config.toml
num_hidden_layers = 10
num_attention_heads = 8
vocab_size = 16384
hidden_act = "gelu"
rope_theta = 1000000.0
qk_norm = false
bias = "all"
init = "orth"
init_std_qkv = 0.0176
init_std_up = 0.0176
lr_mult_qkv = 0.5
beta1 = 0.9
beta2 = 0.99
decay_shape = "linear"
z_loss = 0.0001
Each number is 500 + 25 x the weight over its row's rms, rounded and kept within 0 to 999. Layers, rows and columns count from 0. Numbers have three digits each. The size before them is the row's rms in percent of the matrix's.

# layer 2 attention value, 1024x640, rms 0.012, rows 236-255, columns 480-639
089:520498514501526521506518465507501468489515528489511483505467534517533469476502512547521463487485478475471529505484476503555537516525533519515496483492486486509536484451488523484529515482466480506549506495461471437473561502483522499498494506498517534495518493538510508520507530535522518476437493455503524545525530520502446499490461491473524488546495488491485487538498565496516560491483488506486538477485495506502466520473506526558488523546465517458494476504504533551506451503510534
093:508476537520521495508491533522475547472503485513554515496502528512530515477470475503455478507501511489515546459481499501534480522511518475480458502473511498481465516481519511483559503509478468506521504525480569461547490477543537479534483460520504525509506466463522487485526524467543504487463520531527512503521508505474579529561487494482496515452527490484525511508485489523521502488484505494473522515516496492490464496515527492455529476486483530481467516536497505518525481468513479
094:479463488499467465513520476470547505469478474481483541467482533477532520551476500467524507481548517516487527479510478511518501512491506508485520543474510525543499510503484512511474518494495529530484513550478511499523533478499490537489522453493486508501500443469498516468484487509507480519542505522556475497509493473493522522492491473506485513500527537472484511481481467509490497508492467501528512524502493472518464456479515558475502457497504494494465515486494468480470498486548502
097:558520485518483508495460532530474519490433501512475516416548511514476499485522493534499506512527514488512550506509513518477492538497519498469488482520503481464442510508511517565501502462509473518482529475493465537544466477499442475467531521489504528517479510515484472473450486536498508535478462454525496505515519500525495520479526465487516518504524475491545490487529528489527458474462487480490458491447502536512499552479505467521509472494538532507484504471472493491507460493504468
095:513485477493497470511524468487514487481483447511456516538461500500462534554482491557489502501526470500513528531489516485489505482521511494472500530529467488526503557516485473473532479498486508471547504474509495531548508529499528506488497565505493493509529498475530581495481478484464569499485515521519472550511541486491545518535513471469528512502534527544525515474530535478497532511510493509472548524523484473463498484463471486510494492485472514513517496520485495550542449443470506
094:477499502500514536487483496522482516505480513516522497487484509471517504501512502507528478511466515401495520525505451522490518513454538481474493539472491483484485539485530519538529498513492555470522515486469446489490504458506479532526495444524524459475539521512504466491539483554495486495538459508504478507489526500481519519494462502496509509527501497484526571519468524506482523508467499503498524501502476457537546523500514489497490560527479493508493508510515485493518537523532536
096:484488481509521494460519508498486508495472511508491491476507514483481516457530544494514541528534485502499524562518532518511460518548499502469512496490455489511519475470465476487438539499485478501480501431563551499524533478449517490469447529536470533524432477467538509515476516429515471465508509475555499473517457507536507473557518536475507506496510506470531528520482452496503498516520475501502527519515504542512463523504514478499503485495472547449488525497496498467497481519524513
096:519470519489495511545468472504542530454512525495504455498516495494512476478500506485518519478515480489477487478554485519501504494472481465506503515562486509522522495486481514520516485464542508463431463487507510479506477516509489501460464523532479518479489461474489494502485527480520510522515438514455553507514515536511496497476514489500484508522488465480495515474533471532506479514525498463477517503519540514549516502503486513503505502512519532527522493487528506486539518478500503
096:493484484479469467524499478525502514484496522491542487548485482526473465495507495479508489477524500551509495495537533502475513509536527466456497446482497469479520435519485512533500524483555460458468495484536467535476499489532482508505478515534490489538517506485482507475485488531495464517532456480449476470451519493514491530474476497520474449502540514513482519478511475538535499494524488484467426504514478480486494509499524567503520498542519505486523526495511512505487510540561517
101:480482479510484504492498475474501486530570492487442485485496481484484465474511436504462516504495492490523455491501517492482523504493507507498470502461529508511475491514503502475510487472487493509496507534496501519498499521454454472519488518521472488523457469476493515531445492498467503487529507515497473530496501517457506488540516449513501452494511489496500479489488470493493519496480500483523509538488478511527490477509484529480458459483538525483488517496512503501532466515478492
097:545503477497508468502501463482514489473492541537490530479508524513501484517500496530509489500461505479505477517498450468519495488505450499504516484550537472484535514498440473509494470520464511513520484535485519507459458519521487471502536559493472540489488517518505521473536521526545491507502527527542454477492507545537474490469538547502516521489448506520510505472537532502515493501471472457461488467480498439460470490480522481461472486475500508531515477478509525466485482540557517
098:475487508481481507530512493503472506480491457518491478520477470546549502494522510485507485493527490451531478435488503475461522511495472489477473471491521468473530478536478497570441526482478494551484469490483460504524508563501465499487473497524520510478476450456516484470541447491496503529500502416462562461506469490485492489498506478474482550479537474506477480517473487464509552505527514477504465493507487515491463504499469528517487519477494502521476480560529540496489487446480492
096:504499464509486499517515501470480432507528513473441488513451497511511517496496524500540533500485488460469521495540503471438514489489517470460508537536511498497497505480510513554517508520468497532501487459484510504489522481477525501497459476492515483549467494466486538530515507532521485532518496516463520515505503507507475458531500532503470520519454467496443460482502467474497514490514478480505490516514532523529480550465461490457506507507500524515507457497489458540477473519481504
102:469512538514483487500493485484524553492522507512508501529488506490488520529505486499495486470518495463503543477498497507505497559467504493513496518517553489463508525538491499511580465523504474424466511465472508523460459513557474454481499556514516512498547518535513530525470462495507469519466488531567474463491509492505494509465532542528521513499530533527497470475539501511513507510458506508525444529482493476451517492514509506507524508481480500516535509479509520493512484490503478
091:487483464545511535487504515508486540483459492472486511508487509496460472495482498473554553468483469475467537505486517536496521463474508503527498485516463489477483508491473510487469527468507540491472520475478552476460472501497529530478541500493489477484484483467492520505487506487536532506495546508522489464503502533444492516500514484508462524504501477473485513482530426498480568472521482507546498545485501452527483496508494470495474495512527514512496522491509499513448510529499477
102:485469497491471478503511482521472555535517524509476469491523510449487521499485508457516515508505467474534478508478496496500523520481486482534473490527495484453484432506483532493509498502522521515486499436564501541527525489491518488536491540510480467524501493458543508519494500454471503469501514521524534488484495501469474557516489489508504506518524541500560490522503514483501490467502510491544519507524528475499507495490469510490506497477455513484510504479499520506496484465541505
097:526505519476510478459529485510529574504453486471460517509500509531478501520494471529458514514481541498538530503512508514488459512536534488460493520510514556517506508452507493483456506508536479474516509513519532472495522495514481493497481514494546471487507518517472482478505520515487457471435504488493470464510478518533516504498494491495489477501518502525514495511513483517501527521504487522497478500500479483507504497502490531480486488490485486486420561525519502454475515512493514
105:519498489518477500498484525495486511505589496483511510528530496482438502446475455508541488487529483498480452514490491528529503472450519511487508515489532519496477453505502502478546484563514492532486507406535505493496558497525491486520476510500498500510499471483504487544519512492484539501496484537447506484477515506472519511509571478478435528492483487532512497525525522548517496442466466497542472513538512521511500516493505474507523491496472476492451512501473492493522517516492489
091:499494510535517537497498480509482492500482498447529495480528483551496513513483532498400523479487527527517483494529487504525481419516492522447467515500466517488519520492495502477531536522467477481479491491526463508508499482501510497517525481515488482507520506531473488480544508543491505495472491492562532499512521519532515513518504460498524482527490462462490507498474522468494494521514505545481461479477506503460480538480466495478479511472508482512523444508486492529458470486469416
094:480546502520467504504458482503498527514532484521516484497473497531483485509501516526494488480503524504480481540521527481499493511504468516534557527522484524504512530528482497470501525514544464446486492460515497502475502522513588491523528493480492513462527518490542513512525476473526557473485537515501470496485485508505506506511463503531521487464517504487518516467495465509472504461513521485548487438491478443511470499496513543563475513495467530507457490523529529472466488477493500
# layer 2 attention output (transposed), 1024x640, rms 0.0165, rows 236-255, columns 480-639
087:487529494453472522497496536488503518545478528460485478541539480452495526493494499443485519495525510488507473508488489533463442468459494465524518508510487509533479513509538490523522513514500548498476502507525498517509463495557491514473512502505519464462486501473490504481493485482488482500557500523497542496444508466475497476515495502520453467492505515457495490499525487498486476525483527484478474481558511480492507496529505515467524500452538477492507472495533469465493483486487448
088:465523466490464520513532499439535490543521496516481502531472452494518479549518512480525507488512481492489435538493496530513471488498523498509517468522495526524474517512496464521435511493533533482491504498534454542506514505494460482504503503527497484488466534515506539512483508485505461476523500457481504506445496505535449493494474502518518489539489495520475491510453505482531527500522507524512459465475478450468488492519466470508498453491559452515492462515519483456520505515446507
089:491536518484523559521516499531458489524528531484528480492515505519509499461503481485495500459461501489501483495502493521510519489525505498516498491500499494513500506495520468533505501460526475471562491509482515526495467511510521493517451534482523520502500565511497516513534520470465492519466530468499524477473518502504536501470497524470530487492530472503486496535526516516486490498541496507468487482518490511477516496532467501564499504491483533525512463476492509490489478509488496
094:464484500491528485487504480534501480489517497514520531526468472498515521521492482481529500483497498531522472478467522479529488476504498515515551516465480489550476496495474520464513483472512500481493494509464515462452557496501528473478481517477468498471525490490487489463494529526548527524545474503485444516489488509480493446480484509522497462474508486498519521467477474528488496527484513519497514516550514485490531491512522533446530536509438522477515506520519528495520520463528493
090:538480478491505541462483537483497492525543507479541476466536530461498478491516515476495512503494516519470489506513519508530543508466541476533495505501520508483500463470528514540477513530457520514486519483527515481530495489528498464491471512461511475508497499503469469494511519491470480483494494478465554466489497496496478521523496509542487514555481464471500449520506506462533519523503520504504504462498510481514443500529501506479471483483540469481499537471493487456461550539503460
093:493511502513473493515498541486501504502520504502488497513503484522490492482503473489523516514518493525523469450497512494535467458523469498535465473507516517523515503502486481517486519512506519475493516510513496501488465517519535493480494543491491502562486521545530530533490509466485499525443516506560514486507507481474507444524489521518514459433511534495485455514533502501488488517510476499489451488512509511456487499528423510503529445499565495499507432506474521529519473518499471
096:506520501510495491510474493522469520504473496498508499500500468540524474506479477504477442496494512460526491461536519477427490493482516512523527517512521518496506531492556525467533504445534479482535457512441492504468454502557500521540569514453546484484534488527477492497477500501493510490501515510505464520476502533487500519465499532493523488481517525463504531490481503544496471505484460469528484488491464488469544470484497510482499504475477490537485482511506521522506452494489471
097:480496485471517486498497515477472516529483487464522507514489500490486464493446449531502466516481466501537508520504477496476479487476501525501494514482521530455475506499534519476436486518471490538526496527467515514512514480489484488529514479472478515502559517508468526498496482536492479503499528459562463505469494504500496483501478505527518505481496546513486492520516504453475471478460496498506496511480512516472493507513505508481482530508476453503501499531473479501523478500484540
092:532489513512520507490460517452529484508520504521475494489510501453512518516492449515494518519501495464522500487480496474479485505485455522485500504483534566456454496502493525457520489488476489504476472546450522448540495508509488503540561442498487514488510481510511492490516494486504553510455537541516511525542462517493537522489491492479520530468511483470521490501480505499474436502467525504474530549452498528508516515527476491494497537495477521527510476493485514517519469474484513
096:485513495531525507487488521500491489447457499530544505503477496511494523519484557491521461500464522484490471461491504455449466473523505516500527495497464489516474545522515533491510485509505481497534512519505527521522512482505516483479513469494562551494484521495523551486483535547544505506501487487507526472478479521536505477516537571438488545479520484473494510506507506513503482518541496442538484521493513482460530543477523484519499479519481517481536522508398537487511514517500507
092:491501493498481527480497527511503509517522478467534489505512485469509521484545503473478506486520505544490545533501506514538558500511523469505479507493494483517514456461528467492503544480499532529496515460526463514553535528502526501493481509500494447519514481483489447511499443478494492524489488463462585537512543474454475509488488432500519497570526483498500472523478498509537514462506562570477501491542513519542486480499478512529487505508538470443499492483534464489492538470470500
094:535462495502521499507464467491523454472458505474493504464532540451497495519488497512483517506508491522492511536537489493480501491495526507514523485522534550487497525472471502493555474519480481504466530520491474456492473482496497534521507478509457453494508516529490514521485540525495491480504481547502475521535493530521506515523531488497460477472467489504502470487507523532504463506462538565509549511493523492527491524491529482522522521510478501484501514466521506496511523493514502
092:516484519458546516481498484515506520444488518511552508481534521495521491479469512470471507499498480546498534536489487501534491512451500508530487483509479504495578495504473532500517502487487512494466499528528514452492467487489510527488490486483481514452494527510483534489484485445481506476504499476526500458495483534501528510513514475516503489449509518511498471534510451486482478467482491533502495480473498472484482510478515499491519485503483488495494564482476538472512505479520502
097:505467457486534509504489541508497452489522486439511488460504498465487541462516534511502516503466492517471538478533508497530537498563512502507467517502468487531476457482505464506451544502490502542511500505564456496523546514458487522501483498456458475494477476473509486471558518491487506509497495495456531506514509487486495470525490462505501479541495483481515477501473535489513496487494534498466535476489540496525464512527494507504493523519510533502522485475517467509494511484518501
091:509510523522527484475491481472512453462500493533505516505514516502504503525494492548474504527503490489549487497509490469479476466504470542503504515477526565487473555502506547485506478490499452498483473535447530504550527463499501440520512456472506528510555496509448473457482511517494501487472492498539459485538490524543477510511528527481546497525484487490486473500490538481482453516496466474484535492505493535492483532492509528513541528476496504521497497485462475502553495489542554
101:459526467562525470521487501479512438509481496506526531506517500510477478558517498533512466507482523484520480452505480479482492465541482525488522536459539518531516552538510493512486528472475454492501480503461509496522509513499485485491525492472494522495499517509492476479483519505529486513480531480493497482507497498517515462520504533466477514497510509489470537468479524512492514516480473472494518520496493528459511505520518530520503481524526482538508453486502471492527517513450508
091:509486499493486482495508535491508520506489494507492500512492447495511488459499523498512539504494515483497487478494538516505494480495478522497512501491507474487453531485540501509555553488493501487522490522507450527482485478498481517506529507536490505484477526495534546496492495502496526490547480487472518527429543484466522494486510508476495493511519521448505527519469506486505514540481494463484470504488491497490551480479504436504506491494489532510502458490494513557527479471497492
103:482498493535516462467504508538517494490463486516488492486484497504493519534486503526498523541484484468550498495509481482456500470521431529511522485467488525472490550475494523508493507469476473467486482524492539516511471477513492488512488484477509547500533498476474490449468492485509498490475484495533442493529515489542482496504451544493531463514524512466473509473492503487454499520515507447480509495464489515506518499506525501469508523519514541498539473476490497513519498502540522
086:482484466483489488515511484510487492522481516485498516497487524488531504507509510506524520509533505472495531532461499535546554582488496497549512501511520508485507460521477487522466479495505519544533489491540521458469512521469496486478460526492508485515444517473553491505507477458507531481514506487445501535470463452528494467515513488495501542512443510513470523509491486526458524459498487464495479460514442489536482476500548473525540498491512504497456492526523525518514484495526521
088:533502465488520450488497534446512443514490504513526537497533451487489493515477505448511514540513498509517494484456508534505503459498492489492469494469488502509478494471563457516484553509466499546481496518513486544513483521530467477486519513537519476530465511509466488477425515499512479516473496523460502470566485509508485479476479496524525549502463512476518474494508561508518531521518502481509488534484489510509547490533488474497518472490489494499533475480478481493520515556494482
# layer 2 attention query, 1024x640, rms 0.0186, rows 256, columns 480-639
105:496482487501505497503482514501501535544524502492491500555510481442474501503486526521519497484512519494471536506504498498507536510485514504486487523532469531470503476484511532493491470537494508521489477495492518522466507481463496503442488502490443521456451492500492468458487480483503528493535423470521473539508481500523515504496482498494486524457501517450510478524513471490477521504468534479511494533505488468497500493462565476494550521469492533483468549493522530503518520502501453